Each number is 128 + 32 x the weight over its row's rms, rounded and kept within 0 to 255. Layers, rows and columns count from 0. The size above them is the row's rms in percent of the matrix's.

# layer 5 attention query, 640x448, rms 0.0263, rows 478-597, columns 112-167
size [106 106  90  89  95 113 109 111  97 100 106 105 106  95  97 105  93 105 104  98 106 115  99 100 103 114 110 102 104 115 110  99 101  98 101 106  98 115 101 109 100 102  98  89 107 108 104 107 108 100 105 100 104 106  93 104 108 104  95 110 105  99  96 103 102 104 108 108 105 101  98  95 106 109  97 118 108 105 103 106  98 106 115 102  92 105 102 101 106 103 101 114 100 105 107 101 104 109  90  84  92  92  97  89  84  85  85  85  81  93  85  88  88  92  73  89  91  92  89  85]
[[ 70 152 170 115  75 156 169 155 120 163 119 109 166  81  84 124 134 117  98  64 104  90 141 130  85 105 180 187 164  68 106 166 145 137  97 121 130 155 105 123 141 158 153 153 123 144 118 149  63 182 101  98 130 138 112 117]
 [120  94 143  94  99 234 184 146 143 168 170 120  98 115  72 105 169 145 127 109  77  71 118 164 112 130 172 133 189  85  96 120  93 134 152 123 106 129 152  89 109 121 155 116 170 133  49 135 101 128 192 103 116 111  66 143]
 [127 149 115 143 128 203 125 148 128 196 148 124 113 143 166 128 167 144 179 118  61 103  74 147 118 150 137 131  90 147 124  98 130 195 122 129 151  65 134  72 178 125  91 116 154 128 114 127 143 125 173 132  83 119  88 173]
 [145 111 156 130 132 109 104  88 136  69 137 174 110 112 181 109 145 102 129 149 164 160 167 161 191 162  58 100 152 146 142 189 114  57 122 140  66 147 127 132  90  71 109 181  98 114 140  62 137 135  80 163 116  92 149  95]
 [ 73 133 173 124 177 134 127 140 130  76 110 122 178 171 179 117 132  65 151 168 117 134 213 160 144 125 129 186 131 100 152 177 114 128  83  96 105 117 163  64 141  87 111 107  93 109 140 153 107 108 129 157 140 156 136 122]
 [185 161 147 185 126  74 167  90 187  77  92 162 146 170 160  80 154 115 178 152 175 143 116 145 139 187  96  95  99 187 143 105 145 167 135 131 106  78  95  77 131 132 123 100 148 113 134 132 114  97 114 114 113  78 165 128]
 [122 119 123  91 180 122 121 170  65 177 138 100 105 174  99 149  92 150 150 118 126 138 152 108 120 114 135 160 127 133 154 141 167 125  87 133 147 161 152 153 124 114 158  93 172 121 101 163 159 123  92 143 122 117  82 132]
 [120 134 130 151 180 148 108 162 125 104 173 131 112 137 172 153  76  81 130 200 112 177 101 189 128 177 138 130 141 158 149 180 127 147 138 128 142 114 125 117 168  40 142  70 141 122  93 166 136  89  91 188 121 159 108 100]
 [150 130 106  89 141 103 168  97 130  90  99 119 147 109 192 118 149  73  69 150 184 142 163 133 132 130 132 103 127 169 138 145 103 124 134 132 135 127  82 188 122 111 115 124 120 140 144 144 122 111 118  87 104 166 163 124]
 [162 107 144 180  97 157 109 100 162 131 174 119 106 119 116 124 126 112 173 142 122 153  41 157 143 123 171  63 112 129 120  85 111 129 143 113 127 134 125 139 130 147 103 142 142 109 128 100 114  99 148 132 120 145 125 147]
 [ 76 143 131 138  73 144 111 152 141 139 107 160 120 133 134 113 155  51  86 110 124 102 192 241 141 113 155 198 144 107 160 143 124 150  79  87 158 162 170 140 107 155 117 147  99  89 168 130 112 100 132 105 152 104 114 121]
 [111 132 136 179  76 181 120 131 164 122 165 158  77 126  82  91 107 181 151 108 141 135  52 133  75 148 153 124 105 100 121  81 142  77 167 128 142 142 127 159 119 104 124 150  82 137 124 136 171 132 145 113 146 119 141  88]
 [130 111 115  90 117 141 169 140  90 105  99  94  96 114 174 141 156  95 141 121  59 102 130  76 121 105 139 121 128 123 127 124 173 167 136 136 151 167 152 156 144 108 127 133 189 131  57 172 162 105 155 118 119 146  63 144]
 [132 130 139  97 156  75 132 136 145 146 132  93 164 112 176  89 135 138 160 124 115 127 132  78 152 117 125 171 122 102 186 134 168 136 115 105  94 140 110  88  97  89 119  93 144 158  56 134  82 131 121 101  63  86  55 143]
 [ 86 124 147 104  82 164 178 120 142 125 140 120 126  99 144  85 169 104  91 124  67 129 131 152 128  79 167 128  87  76 101 146 102 155 161  90 177 167 124 124  92 211 114 157 121 108 187 141 117 126  93 127 145 156  99  66]
 [142 114 183 140  66 155 162 127 136 103 120  97  89 118  92  90 161 189 122  98  86 121  57 119 108 131 158 107  80 125  88  76 123 136 179 123 164 105 101 145 128 180 118 123 116 130 125 123 114 135 176 135 119  81  91 105]
 [108 148 121 191 178  62 136  97 147 126 164 186 142 118 167  91  77  96 112 151 195 145 137 139 145 118  67 122 100 148 134 185 122 139 112 145 129 105 102 125 141  95 136 143  60 114 167 153 113  97  91 142 111 133 202 100]
 [159 119 124 122 189 109 119 172  89 132  95 123 159 156 173 135  81  92 184 142 172 162 171 129 128 120 118 136 132 149 130 170 140 140 103 143  88  86 110 160 120  74 127  90  99 144 136 112 142 185  65 129 144 183 136  98]
 [155 143 120 125 207  96 121 127  95 165 177 161 135 205 144 162 130 128 149 162 154 191 110  87 151 149  73 106 143 153 198 140 157 124  87 132 135 117  93 103 155  58 161 102 135 103  84 138 131 108  92 141 159 145 148 132]
 [127 118 178 170  64 149 139 117 156 100 129 144 137  88  98  92 128 122 146 152 123 127 108 152 135 153 118 116  77 139 175  71 138 132 148 121 162  71 120  78 143 107 102 106 143  82 110 126 125 136 155 105 107 109 147 149]
 [179 117 127 124 132 162 165 221 104 167 123 152  92 148 139 173  96 154 143 123  84 159 123  78 117 149 137 117 137 119 166  94 159 156 133 146 138 133 164 125  96  87 118  80 193 140  31 133 196 103 127 137 136 116  74  85]
 [136 108  92 131  84 163 129  92 133  94 119 143  69 111  86 122 150 154 136 170  63 116  98 125 142 120 127 104 135 122 105  48 133 163 145 152 126 115 197 124 145 175 119 106 171 144  63 176 143 102 196 139  80 112  70 128]
 [127 169 156  88 107 161 158 168 147 109 111 108 137  72 128 159 155 147 196 135  82 122  85 105 109  98 188 140 113  85  70 130 143 104 102 155 144 165 162 160  74 177  95 191 184 132 175 126 142 147  86 102 151 120  81  53]
 [110 121 186  89 137  68 172 166  93 119  89 106 162 132 131 196 193 151 138  87 221  95 161  41 130 115  84 140 171 171 129 162 145 136  86 129 100 142  68 103 114 168 186 106 135  96 147  74  64 156  95 125 137 150 165 143]
 [124 105 104  93 119 195 119 143  58 178 158  78  83 175 120 141 132 132 128 106  96 127  97  44  56 102 137 100 155 101 126 114 116 151 119 138 143 138 116  97 171 129 136 104 160 142  87 148 183 159 156 139 120 120  59 178]
 [151 150 108  75 121 219 138 177  74 189 168 136  90 126  59 144 154 129 154 140 103 120 106 104  99  95 177 169 164  94 108 134 117 139 156 142 131 162 195 107 125 124 117 119 183 140  60 143 156 158 151 122 139 153  55 178]
 [178 139  72 185 113  99 116 127 121 163 144 207  70 189  88 139 109 143  93 159 148 170 118 127 132 166  91  93 107 137 160  67 135 135 151 161 112 112 144 152 116  74  89 123 128  92  98 120 165 110 126 162 170 110 136 129]
 [179  76 139 160  91 154  80  72 124  97 123 105 111 108 137  84 142 142 147 132 141 107 101 118 125 130 111  71 139 122 120  69 128  95 169 133 116 164 105 131 114 116 129 151 159 161 107 133 153 132 145 121 118 100 135 190]
 [131 161 159 106 140  84 124 157  73 105  97  73 115 118 154 142 107 132 127  81 119 143 146  92 128  88 133 121 122 133  86  78 186  99 106 143 161 115 119 150 114 177 103 171 150 144 149 136 160 182 106 137 133 135 131  95]
 [ 72  79 168  92 162 111 124 119 145 111 121  98 163 115 133 128 101 114 102 106 138 116 196 147 155 131 108 190 138  81 139 220 112 111 102 106 133 129  94 151 102  90 128 182  65 126 188 100  67 158  96 118 132 160 168 122]
 [ 84 101 173  62 127 144 114 187 106 129 120 103 141 138 136 148 174 113 144  83  95  92 133 101  85  71 141 141 161  90  97 192 160  82  93 143 150 186 159 157 138 148 128 160 126 143 135  96 114  92 121 154 117  85 108 131]
 [188  73 101 131 174 114 156 145 133 176 125 159 111 120 194 157 173 138 167 119 131 168  88  68 103 142  85 123  97 169 162 114 160 155 122 142 103 136 108 162 174  83 130 133 160 137  68 111 156 102 107 163  80  83 121  94]
 [148  88 129 153 186  70 150 147  81  95 122 123 144 169 124 146  85 148 160 124 133 204 159 114 113 139 102 127 132 135 136 150 179 162 100 132 104 118  85 142 115  79 156 133 112 129 125 129 162 122  74 151 128 152 148  87]
 [180 155 136 166 111 134 162 104 210 122 133 157  26 156 134 108  93  89 117 180  90 170  72 171  93  98 103  44 111 144 151 112 130 197 153 158 160  90 139 161 170 133 129 133 105 102 157 136 167  78  99 163  78 147 127  72]
 [141  81 119  66 109 159  87 190 101 156 129 123 176 137 120 130 112 119 102  80 117 126 159  62 139 163  99 189  98  86 121  94  87 172 148 182 140 148 161 115  81 133 166 139 127 151 135 120 134 159 147 125 103 162 166 131]
 [ 61  99 164  95 165 147 158 138 141 156 132 136 169  90 117  53 161 103 115 137 112 159  68 114 122 153 160  63 122 177  94 124 160  65 151 135 152 158 133 156 128 108 137 125 121  93  90  77 103 140 124 139  94 144 112 181]
 [102 118 115  94 159 115 110 102 156 194 166 154  99 125  97  98  49 123 173  82 100 140 135 126 128 123 126 123 105 117 142 168 156 158 156 136 154 164 146 177 140  88 154  33 181  99  79 152  86  93 102 153 127 146 112  85]
 [ 85 118 162 150  98 165  74  76 137 100 138 120 174 142 125 124 167 141  85  89 168  77 198 113  93 164 130 179 157  93 140 136  84  97 142 117 176 132 153  85 133 124  97 140  93 102 107 102 123  91 199  87 108 110 114 131]
 [127 143 142 109 157 163  64 129  95 168 126 136 143 139 124 128  87 145 112 130  96 122 158 103 130 142 129 169 150  50 142 100 108 110  58 165 144 116 187 134 115 157 145  83 110 161  99 168 177  97 148 144 128 143 173 148]
 [108 133 109 124  47  89 132 116 171 132 171 126 136 135 116 148 195 102 184  88  91  66  87 167  88 102 186  96 115 113 112  85 140 141 155 157 135 112 138  91 117 126 102 155 142 189 143 125 134 187 128 130 150  82 144 115]
 [160 102 151 151 136 151  62 163 103 107 173 111  46 182 129 155 101  85  94  73  96 116 160 105 122 116  95 182 142  90 156 121 111 139 177 154  77 122 104  94 144 131 137 132 153 165 160 109 107 107 128 150 128 218 141  89]
 [128  46 115 113  62  84 126 149 118  91 130 119 131  96  77 122 194 108 167 114 109  45 118 168  91 101 164  81 131 137  78 102  73 144 187 135 142  97 104 100  98 182 140 138  88 152  92 100 103 180 118  75 160 108 129 123]
 [147 133  91 156 113 136 193 128 135  98 112  99 107 140 110  84 127 121 125 202  89 172 103 147 191 118 123 103 144 138 101 142 186 136  80  55 136 133 117 141 125 117 191 154 123 142 149  87 127 155  99 143 139 118  91 165]
 [155 125 121 124 135  82 120 125 176 164 119 115 107 125 168 163 191 127  72 146 194  75 100 127 138 113 158 137  93 197 133 142 116 141 170 147  99 109 130  95 132 122 138 130 136 135 144 146 110 117 125 147 103  93 131  94]
 [ 88 131 126 180 153  64 138 133 106 153 134 172  57 109 100 118  81 113 153 113 130 168 114 124 153 129 148 107 166 144 139 142 158 140 169 158  85 131 150 165 111  92 107 123 147 153 103  91  80 124  74 178 118 206 172 115]
 [185 130 145 103  99 153 130 144 128 123 119 106  97 156 141 158 103 143  73 144 130 110 184 100 164 136  72 160 173 119 138 157  92 107 138 101 106 136  88  98 113 149 152 172  77 153 164  88 139 195 129 112 133 155 188 105]
 [133 155 151 153 190 147 147 123 128 147 180  88 103 141 113 110 157 135  71 146 122 142 115 184  89 102 111 124  77 119 145 102 150 150 123 181 168 115 136  90 158 140 111 120 132  87 108 132 176  79 172 120 100  92 124  78]
 [ 89  84 132 158 129 161 146 127 110 152 163 105 192 142 169 121 114 124  62 106 134  83 195  89 142 140 167 182 132  98 155 180  80  87 148 144 169 102 158 135 103 102  81  75  68 157 111 132 115 125 132 101 120 127 156 176]
 [146 112 134 161 145 173 154 101 129  59  54 123 146 166 104 108 177 108  85 176 145 103 133 112 177 108 113  67 112 188 183 110 137 162 132 127  79  92 127  93 150 107 128 151 188 152 150 138  78 122 157 106 156 110  99 150]
 [108 127 184 173 161 100 161 124  93  97 147 111 105 160 130 140  94 164  97 104  96 116 210 140 106 127 121 119 158  97 118 107 133  94 112 146 107 109 129 111 156  76  85 113 103 164 163  70 119 144 152 121 108 165 182 141]
 [ 96  69  93 146 121 138 138 117 158 160 109 122 211  92 145  65 105 116  83 101 105 119 154 139 126 112 133 111 110 133 122 113  72  64 101 155 169  88 138 132  92 123  79  89 127 107 147 124 159  90 107 136 105 105 113 152]
 [132 156 115 126 146 174 104 141 105 163 167 108 143 149 130 135 163 140  71  66 140 108 172 100  91 142 156 171 129  14 156  93  97 150 145 201 145 162 127  73 128 141 142 135 167 118 129 138 192 107 187  76 113 121 156 115]
 [177 148 191  94 149 173  87 151 116 127 154 134  89  93 117 180  68 136 113  95 159 154 143  51 127 149 114 182 176  69 131 161  99 135 125 183 129 157 141 167  96 131 141 155 146 121 132 142 110 103  94 128  97 174 181  84]
 [159 156 128 115  88  38  64  93 128 137 170 167 110 144  91 170 148 142 115  88 184  82 146 108 198 144 136 121 158 124 168 139 108 159 123 196 109 101 182  71 108 178 124 151 114 138  77 144 127 128 101  88 138 112 152 115]
 [118 135 168 118  68 112 108 115 123  80 176 158  85 127  70  72 130 135 175  74  82  92 109 109 111 196 123 177 138  86 136 146 143 185 164 134 105  88 145 113 122 127 163 182 150 146  69 123  89  96 112  97 145 133  99 143]
 [ 78 178 140 108 144 100 137 125 134 123 182 141 131 140 132 151 138 150 101 117 128 126 131 145 124 117  86 210 136 118 128 136 139 216 136 146  86 161 111  94 156 143 198 206 125 101 140 124 120 126 137 143  95 131 175 136]
 [127  86 127  67  91  94 128 187 174 166 158 102 141 189 108 133 166 112  58 107 129 115 106  87 225 165  91 186  85 171 143 122  53 168 214 178 114 124 113  79  76 143 173 130 145 106 124 110 138 146 120 127 129 168 118 138]
 [ 96 125 120 122 144 152 107  99 118 168  98  94 179 128  65 134 157 153 110 145 158 130 106 138 124  88 137  39 112  88  89 108  89  96 143 162 188 170 157 162 151 151 123  80  84  59  89 132 137 115 156 114 123  87 116 131]
 [127 191 141 120 190 120 156 127 109 188 161 131  77 116 112 128 124 148 141 137 144 134 123 127 116 121 154 162 103 125 136 186 151 172 170 183 153 184 110 149 165 133 146 115 118  91 105  84 131 111 136 165 123 125 126  43]
 [ 89 163 165 109 192 206 153  72 119 122 185 136  83  96 180 155 150 138 185 122 106 211 123 148  76 168 139 151 107 107  61  85 164 135 134  78 116 101 143  70 160 177 153 165 142  74 127 114 134 102 151  94  95 140 137  98]
 [ 75  76 154 178 118 154 148 155  86 136 110  95 188 106 161  97 136 123  77 132 143 117 163 142  65  80  99 151 113  81 142 103  91 102 111 151 167 128 101 146 137  85  55  90  59 121 172  59 195  89 149 163  76 142 167 156]
 [156 145  69 153 135  86 112 136 149 193  92 144 161 176 102 129 137 121  88 161 176 148 168  81 158 123 133  96 133 143 132  92  95 112 129 178 151 174 128 122 158 144  70  97 112 112 108 149 187  66 158 159 142 144 152 119]
 [127 138 218 101 100 145 162 115 109 130 212 131 137  68 173 198 115 165 203 122  78 178 136 122 106 163 114 167 137  82  82 139 108 126 103 119 163 104 127  81 116 186 160 178 154 130 162  67 126 136 102  77 118 152 133  97]
 [ 86  62 123 114  98 146 135 152 146  85 105 136 135  96 156 122 129  78 182 145 167 158 106 102 113 143 158 172 159 183 116 166 130 138  78 133  71 127  95 167 118 125  75 149 129 174  92 102 108 147  82 151 124 131 199 192]
 [123 143 154 131 107  71  40 127 129 165 145 144 113 160 105 141 144 110 106  89 129  91 141  87 142 133 115 130 145 103 147  98 104 166 122 189 111 140 166 121 113 153 139  90 152 128 131 147 128  88 137  96 127  99  90  63]
 [181 116  65 105 180 122 157 132 104 112 104 116  81 115 129 171 150  86 140 174 172 151  89 123 162 149 114 133 114 154  83 159 132 199 138 138  79 105 119 104 156 154 152 167 106 147 127 124 152 200 108 129 129 161 173 108]
 [122  81 121 173 132 117 118 203  97  93 109 108 116 163 156 111 151  83 126 139 119 148 121 179 139 118 157 114 127 152  96 128 128 140  88 135 147 115  92 126 162 125 143 148 113 158 158  67 157 166 131 179 170 158 106 151]
 [140 120 125 121 110 116 126 166 136 141  87 162  88 149 116 141 115  74 148 106 110 132 119  97 141 126 140  99 195 139 112 148 105 116 113 148  73 126 119 185 116 141 141 140 139 121 115 127  66 177  86 111 169 175 133 120]
 [158 117 137 103 152 153  78 128 106 210 172 140 120 141 118 140  48 167 140 136 126 142 207  68  97 118 118 196  90  98 113 134 118 102 127 152 161 153 156 148 100 155 139 130 125 100  86 141 173 101 126 186 154 179  86  70]
 [136 121 101 119  57  85 124 161 146 135 129 211  95  95 150 150 161  80 143 109 144 182  96 110 157 138 152 119 205 139 173 177 126 116  79 132 125 146 105 136 112 155 120 154 129 161  91  72 120 126 128 135 162 156 116 126]
 [154 154  88 124 166 195 174 118 104 138 166  89  60 117 117 153 102 169  86 141 137 129 150 168 171 102 120 151  73  99 139 144 137 126 148  93 177 100 158 107 112 124 131 150 122  53 139 187 147 121 145  99 102 105 137 146]
 [ 73  85 147 167 101 120 174  78 183  98  63 111 171 122 134 118 179  94  94 110 149  93 146 139 126 132 100 117 114 195 124 111 108  63 113  92 112 137 138 142 109  97  75  88 175 102 126  99 102 118 124 118 111  94 129 183]
 [173 129 104 174 126  89 158 127 103  96 146 121  88 153 115 120 130 129 137 166 116 113 120 163 156  58 102  94 152  73 129 101  99 153  65  96 126 116 162 111 135 161 131 108 103 143 155  85 175 114 178 117 183  72 113 152]
 [105 129 183 122 107  94 199 149 156  95 128  91 151 165 110 111 172 106  46 126 126  86 144 136 147 154  95 148  71 138 162  81 157 147 164 125 126 114 121  57 136 129 156 141 165 135 183  80 125 123 167 139 112 133 155 139]
 [123  60 105 127 188 169 214 129 161 120  83 109 143 197 144  83 184 121 109 160 147 129 131 185 168 159 136  93  75 218 151 101 191 165 190 117  92  82 103  41 152  92 159 122 198 147 126 105 125 175 146 160 121 150 108 128]
 [139 152 152 149 106 130 123 134  53  32 114 128 111 158 104 142 130 137 113 169 108 103 141 160 126  90 124  76 170  90 140  99 152 143  81 116 111 126  74 123  90  93 128 165 176 159 198 129 117 181 168 132 122 137 135 118]
 [125 143 129 163 151 175 113 164 129 138  88  91 151 110 106 112 107 152  76 135 122  66 125 135 146 112 143 104 129 101 120 115  92  61  82 164 183 123 134 139  87  95  95 107 112 140 134 100 114 174 122  90 100 128 151 207]
 [164 151 119 135  87  45  97 166  75 141 183 152  74 146  82 136  80 115 140  96  95 160 141 103 142 116 101 149 161  57 125 112 102 142 141 188  85 167 107 147 116 176 159 135  98 167 132 116 140 142 137  94 170 155 155  84]
 [126  59 106 125 106 177 111 163  99 160 128 103 107 134 119 148  71 137  92 170 138 144 182 101 114 122  87 161  90 103  83  98 181 101  65 122 149 147  77 170 152 161 160  77  93 138 164 155 174 177  92 147  88 137 155 116]
 [142 150 142 111 140 160 125 172 125 194 142 155 121 138 116 155  88 150 190 125 138 148  78 143 117  77 143  44  98 117  89 119 127 133 128 133 138 159 180 180 162 200 159  96 113  97  97 153 118 131 102 149 171 108  78 113]
 [ 89 157  66  91 124  82 167 147 138 174 155 130 102  75 195 230 130 138 169 172 164 214  80 149 163 101 154 143 118 127 137 169 128 132 105 135 104 152 153 152 137 156 125 138  77  79 129 117 155 117 129 166 134 142 180 184]
 [128  60 135 192  96 127 123 141 139 129  89  76 137 113 140 104 167  98  69 119 149 110 180 154 157 169 133 130 183 158 162 110  82 105 109 148  76 142 133  89 120 113 108 176 115 171 147  58  52 157 120 117  99 179 177 199]
 [106  86 155 113 101 169  88  90 118 172 121 170 165 114 152  92 104 180 111 102 171 122 134 120 119 105 109 150  95  79 113 187 126  97 125 103 136 157 174 129 140 153 126 142 102 116  62 143 155  66 163 106 120 107 110 155]
 [ 89 119 137 116 118 119 115  94 134 168 156 199 105 136 123  90  88 148 135 119 160 101 122 149 131 124  96 136 108 114 152 159 176 141 109 113 126 141 128 109 106 162 148 107 128 106 116 184 169  74 135 195 102 110 108 131]
 [151 101 116 143 113  66 123 161 131  86  98 177 106 102 156 103  91  51 173 138 136 145 119 141 112 144 128  97 126 168 126 127 148 130  94  95 109 118  67 135 166 124  94 156 151 132 194  54 139 189  44 184 155 140 192 140]
 [139 142 191  87  93 144 140  64 159 101 135  78 139  79 155 172 209 155 148  68 119  71  73 154  72  99 169  99 126 143  94 112 132 119 201 157 145 109 161 107 161 120 136 154 125 124  97 120 111 154 198  65  86 114 124 129]
 [103 129 149 121 124 155 175 102 120 122 116  97 116 110 158 138 153 108 124 111 134 124 155 116  86 182 157 124 157 194  86 127 110  95 171 128 148 108 134 143 139 110  95 124 139 155 127  98  90 177  54 127  95 178 139 162]
 [126 151 133  99 103  95 124 220 142 195 119 136 128 109 122 114 114  68 135  88 123 153 111  84 109 138  98 171 141  85 143 138  93 107  84 191 105 112  94 193  81 128 166 168 155 163 140 103 139 193  70 126 116 156 170 139]
 [130 157 114 133 188 194  79  95 119 144 111 137 124 127 138 136 133 152 127 101 201 106 128 133 137 156 107 113 121 114 137 123 147 127 178 120 137  96 188 117 158 109 125 125 138  81  97 154 154  84 148  58  98 104 110 111]
 [116  59 146  89 114 160  83 135 141 105  99 135 128 180 133 138 194  94 154 129 147 105 168  70 100 194 141 170 127 179 114 138 135 146 121  97 132  87 108 119 111 109 162 135 161 161 134 135  93 160  85  98 127 143 132 143]
 [150 146 142 123 154 118 119 123 113 134 114 123 109 141 119  93  99  94 180 149  94 120 135 122 202 202 108 111  96  68 146  82 133  92 129  99 100 134 158  83 140 160 150 105 103 123 137 156 164  82 155 124 147 131 142 110]
 [118 118 132 146  78 153 112  93 176 125 118 159 227 169 150 134 174 114 112 115 129  98 141 119 139 158 169 160 119 182 152 154  97 123 149 134 132 101 124 115 130 105 114 123 139 126 113 150 142  89 106 152 124 106 123 168]
 [147 174 149 113 166 144 121  91 164 131  84 151 100 129 126  94 157 125 139 117 167 112  86  92 127 169 175 119 146 110 169 131 145 198 109 173 106  95 133 126 140  91 143 132 167 106  94 148 124  95 141  77 104  58  86 122]
 [152 236 130  86 115 126 136  52 174  98 105 123 129 126 151 157 164 153 147 110 152 138  96 127 137 143 116 135 150 129 133 129  71 190 157 155 111 103 165  98 118 168 135 171 140  94 168 178 119  84 187  84 134 109 130  64]
 [124 135 122 143 137 156  95 122 143 126 117 126 156 145  97 123 120 181 161 108 134 138 151 103  73 131 157 138  68 149 124 130 158 122 151 135 158 110 133 148 178 114 126  42 118 133  87 174  93 112 100 115 117 127 102 133]
 [ 80 116 141 101 131 162 101 144 132 145 140  85 155  55  95 102 123  95 138 107  73 126 120 114 108 185 117 127 132 130 110 160 137  89  92 110 149 132 122 189  78  90 121  81 164 185 138 133  73 144  65 145 153 167 120 165]
 [151 177 144  96 205  97  87 177 129 182 136 139  48  98  83 128  87 136 157 123  94 156  94 167 110 142 174 103  91 133 121 155 160 162 149 143 134 152 126 145 167 126 162  96 134 103 119 133 155 122 102 212 156 176 102  15]
 [104 151 133 100 117  98 138  76 118 158 194 150 104 120 120  86 126 143  99 148 125 128 139 172 169  93  98 129  98 118 134  87 112 105 141 127 122 119 168 150 109 124 181 142 113  75 135 146 167  50 158  79 127  78 131 132]
 [152  96 139  90 116 114 156 124 110 133 144  97 169 118 191 123 141  87  89  77 111  70 177 103 130  61  96 122 163  71 145  52  60 223 113 104 156 131 187 106 148 111  69 176  82 198 130 127  95 145 128 113 123 140 192  87]
 [107 135 142 185 174 122 110 178 128 163 107 129 205 142 122 105  92  91 155 111 109 142 129 175 103  96 143 195 150 141 117 125 174 106  84 147 127  93 106  82 125 178 185 107 184 107 170 160 135 107 109 129 125  90 170 115]
 [144 108 159 118 163 119 104 111 180 160 151 107  31 164 153 114 120 130 137 158 178 170 120 111 134 187 144 103 119 162 135 187 188  79 127  98 157 155 159 134 177 128 171  99 163 142  93  77 132 121 120 172 108 122 117 138]
 [118 150 143 126 162 138 130  88 174  48  93 140 184  55 157 109 159 128 146 167 111  87  67 102 139 108 125 112 170 115 156 137  94 165 116 108  97 109 140 116 111 133  99 139 137  91 116 213 127 135 178  82 110  55 161 179]
 [205 120  88 105  92 110 130 115 156 156 166 131 125 116 121 155 147  77 128 167 117 146  98  98 106 118 127 155 160 171 120 184 124  88 179 205 139 141  80 165 144 120 154 129 155  76  82 132 173 129 128 127  90  56  77 131]
 [ 81 128 134 154 137 186  93 118 151 173  79 120 137 198 137 133 111 175 144  95 149 164 106  76 137 195 137 133  76 173  81 146 149 130 124  85 120 114 125 146 194 105 172 116 146  76 153 146 150 105 116 191 117 140  96 156]
 [121 144 115 104 126 124 144 118 152  33 105 119 192 151 162 111 149  96  75  93  78  90 151 132 105  53 114 141 111 157 125 128 125 184 132 105 128 119 104  85 119 105  49 135 115 148 206 140 121 124 167 130 146 102 166 136]
 [105 146 125 127 156 171 103 126 124  41 152 102 161 145 119 100 197 118 140 121 120 155 135 128 143 178  88  97 142 139 145  86 105 126 137  55 129  65 162 158 136 103 146 128 153 185 169 182 111 162 149 128 168 114  88 134]
 [168 114 131 115 104 108  99 139 105 161 198 129  39 130 139 155  92 126  70 152 110 140 139  96 117 118 131 139  76  89 154 169 134  74 147 180 179 106 156 124 136 127 132 107 144 135  80  87 153 104 145 148 135 158 100 114]
 [131 127 122 103 126 123  76 111 174  68  81 108 172 129 140  86 158 136  86  41 192 114 137 114 158 163  78  71 122 128  91  89 156 156 134 107 115  97 133 116  71 128 137 139 122 115 146 166  84 132 143  78 143 123 146 156]
 [147 156 123  82  97 134 105 150  75 181 154 158  93 133  97 160  97 132 109 163 147 148  89 140 126 139 121 161 144 145 145 180 161  70 132 156 171 173  92 172 170 183 143 100 124  91 135  71 147 102  66 146 105 135 116  69]
 [103 126 151  77 183 138 131  81 187  55  59 117 166  77 130  61 147 109 147  97 135  98 140 140 130 129 108 128 160 116 176 112 107 164  97  48  79  94 158 138 126  90 139 142 116 168 141 174  95  97 141  94 115 118 145 146]
 [140 122 123 178  73 139 140 108  90 164 177 153   9 159 107 122  87 112 111 108 175 177 146  81 112 188 123 116 109 117 117 135 152 106 111 160 145 146  96 159 156 174 146 107 126  87 112  59 150 126 103 149 129 121 130 103]
 [169 146  63 127 101 120 154 132 121 199 176 152  80 149  60 171 119 102 118 182 107 165 121 121 107 166 168 164 142 165 121 124 183  66 174 149 111 151 100 155 139 139 149 116 156  90 107 134 174 104 127 156 149  95  64 115]
 [148  83 106 155 107 112  79 161 113 179 175 121  48 129  87 156 106 104 105 141 174 161 121 113  96 134 116 154  82 114 122 166 144  64 176 172 169 169 142 168 167 141 166 118 142  82  86 116 132 156 130 168 143 106  91 124]
 [131 102 110 128 127 108 127 151  80 190 135 144  56 137 130 160 100 116  87 136 167 145 122 117 111 190 144 158  75 136 135 147 151  85 169 140 144 136 152 154 158 160 154 134 160  80  89  73 134 118 117 156 105 155  89 114]
 [195 139 134  99 140 100 149 151 130 148 150 132  93  98 147 144 108 105 136 157 113 123 110  48  61 119 127 127  99  76 111 131 148  94 138 129 125 144 179 130 172  77  83  86 158  83  79  56 154 102 127 137  95 105 160 138]
 [ 80 107 127 118 143 175 158 187 152 100 101 140 213 106 141 131 161  97 155 115 117 102 106 149 159 143 119 176 144 122 180  95 144 141 156  99  93 163 123  61  74  92 134 119 175 165 103 206 172 138 109  74 130  32 129 139]
 [199 110 131  70 155 146 144 105  89  85 146 102 121  93 129 136 124 106  90 157 122  76  98 109 116  80 108 114 156  76 120  73  74 188 109 124 118 114 141 102 102  92  87 128  60 167 144 178 108 130 121 123 130 146 169 147]
 [139 110 112 109 130 155  98 102 169 160 129 152 155 103 103 134 107 106 151 126 162 123 134 185 133 121 139 138 168 115 164  84 124 155 132 140  98 140 172 123  68  87 114  88 103 144  89 222  97 109 142 149 111  90 162 134]
 [137 150 115 102  94  92 119 116 197 116 121 100 177 132 147 118 176  79 105 102 182  68 129 130 153 161 129  97 151 154 132 166 169 124 162 147 127  68 136  95  64 126 123 136 150 131  99 172 139 134 142  75 132  81 176 131]
 [ 96 124 150 122 140 146 161 172 144  78  49 127 208 131 142  70 132 176 191  56  97 109 108 136  97 144 116 101 154 133 139 119  96 159  96 111 124 122 109 114 176 128 137 140  97 142 142 140 125 163 119  73 107 157 157 163]]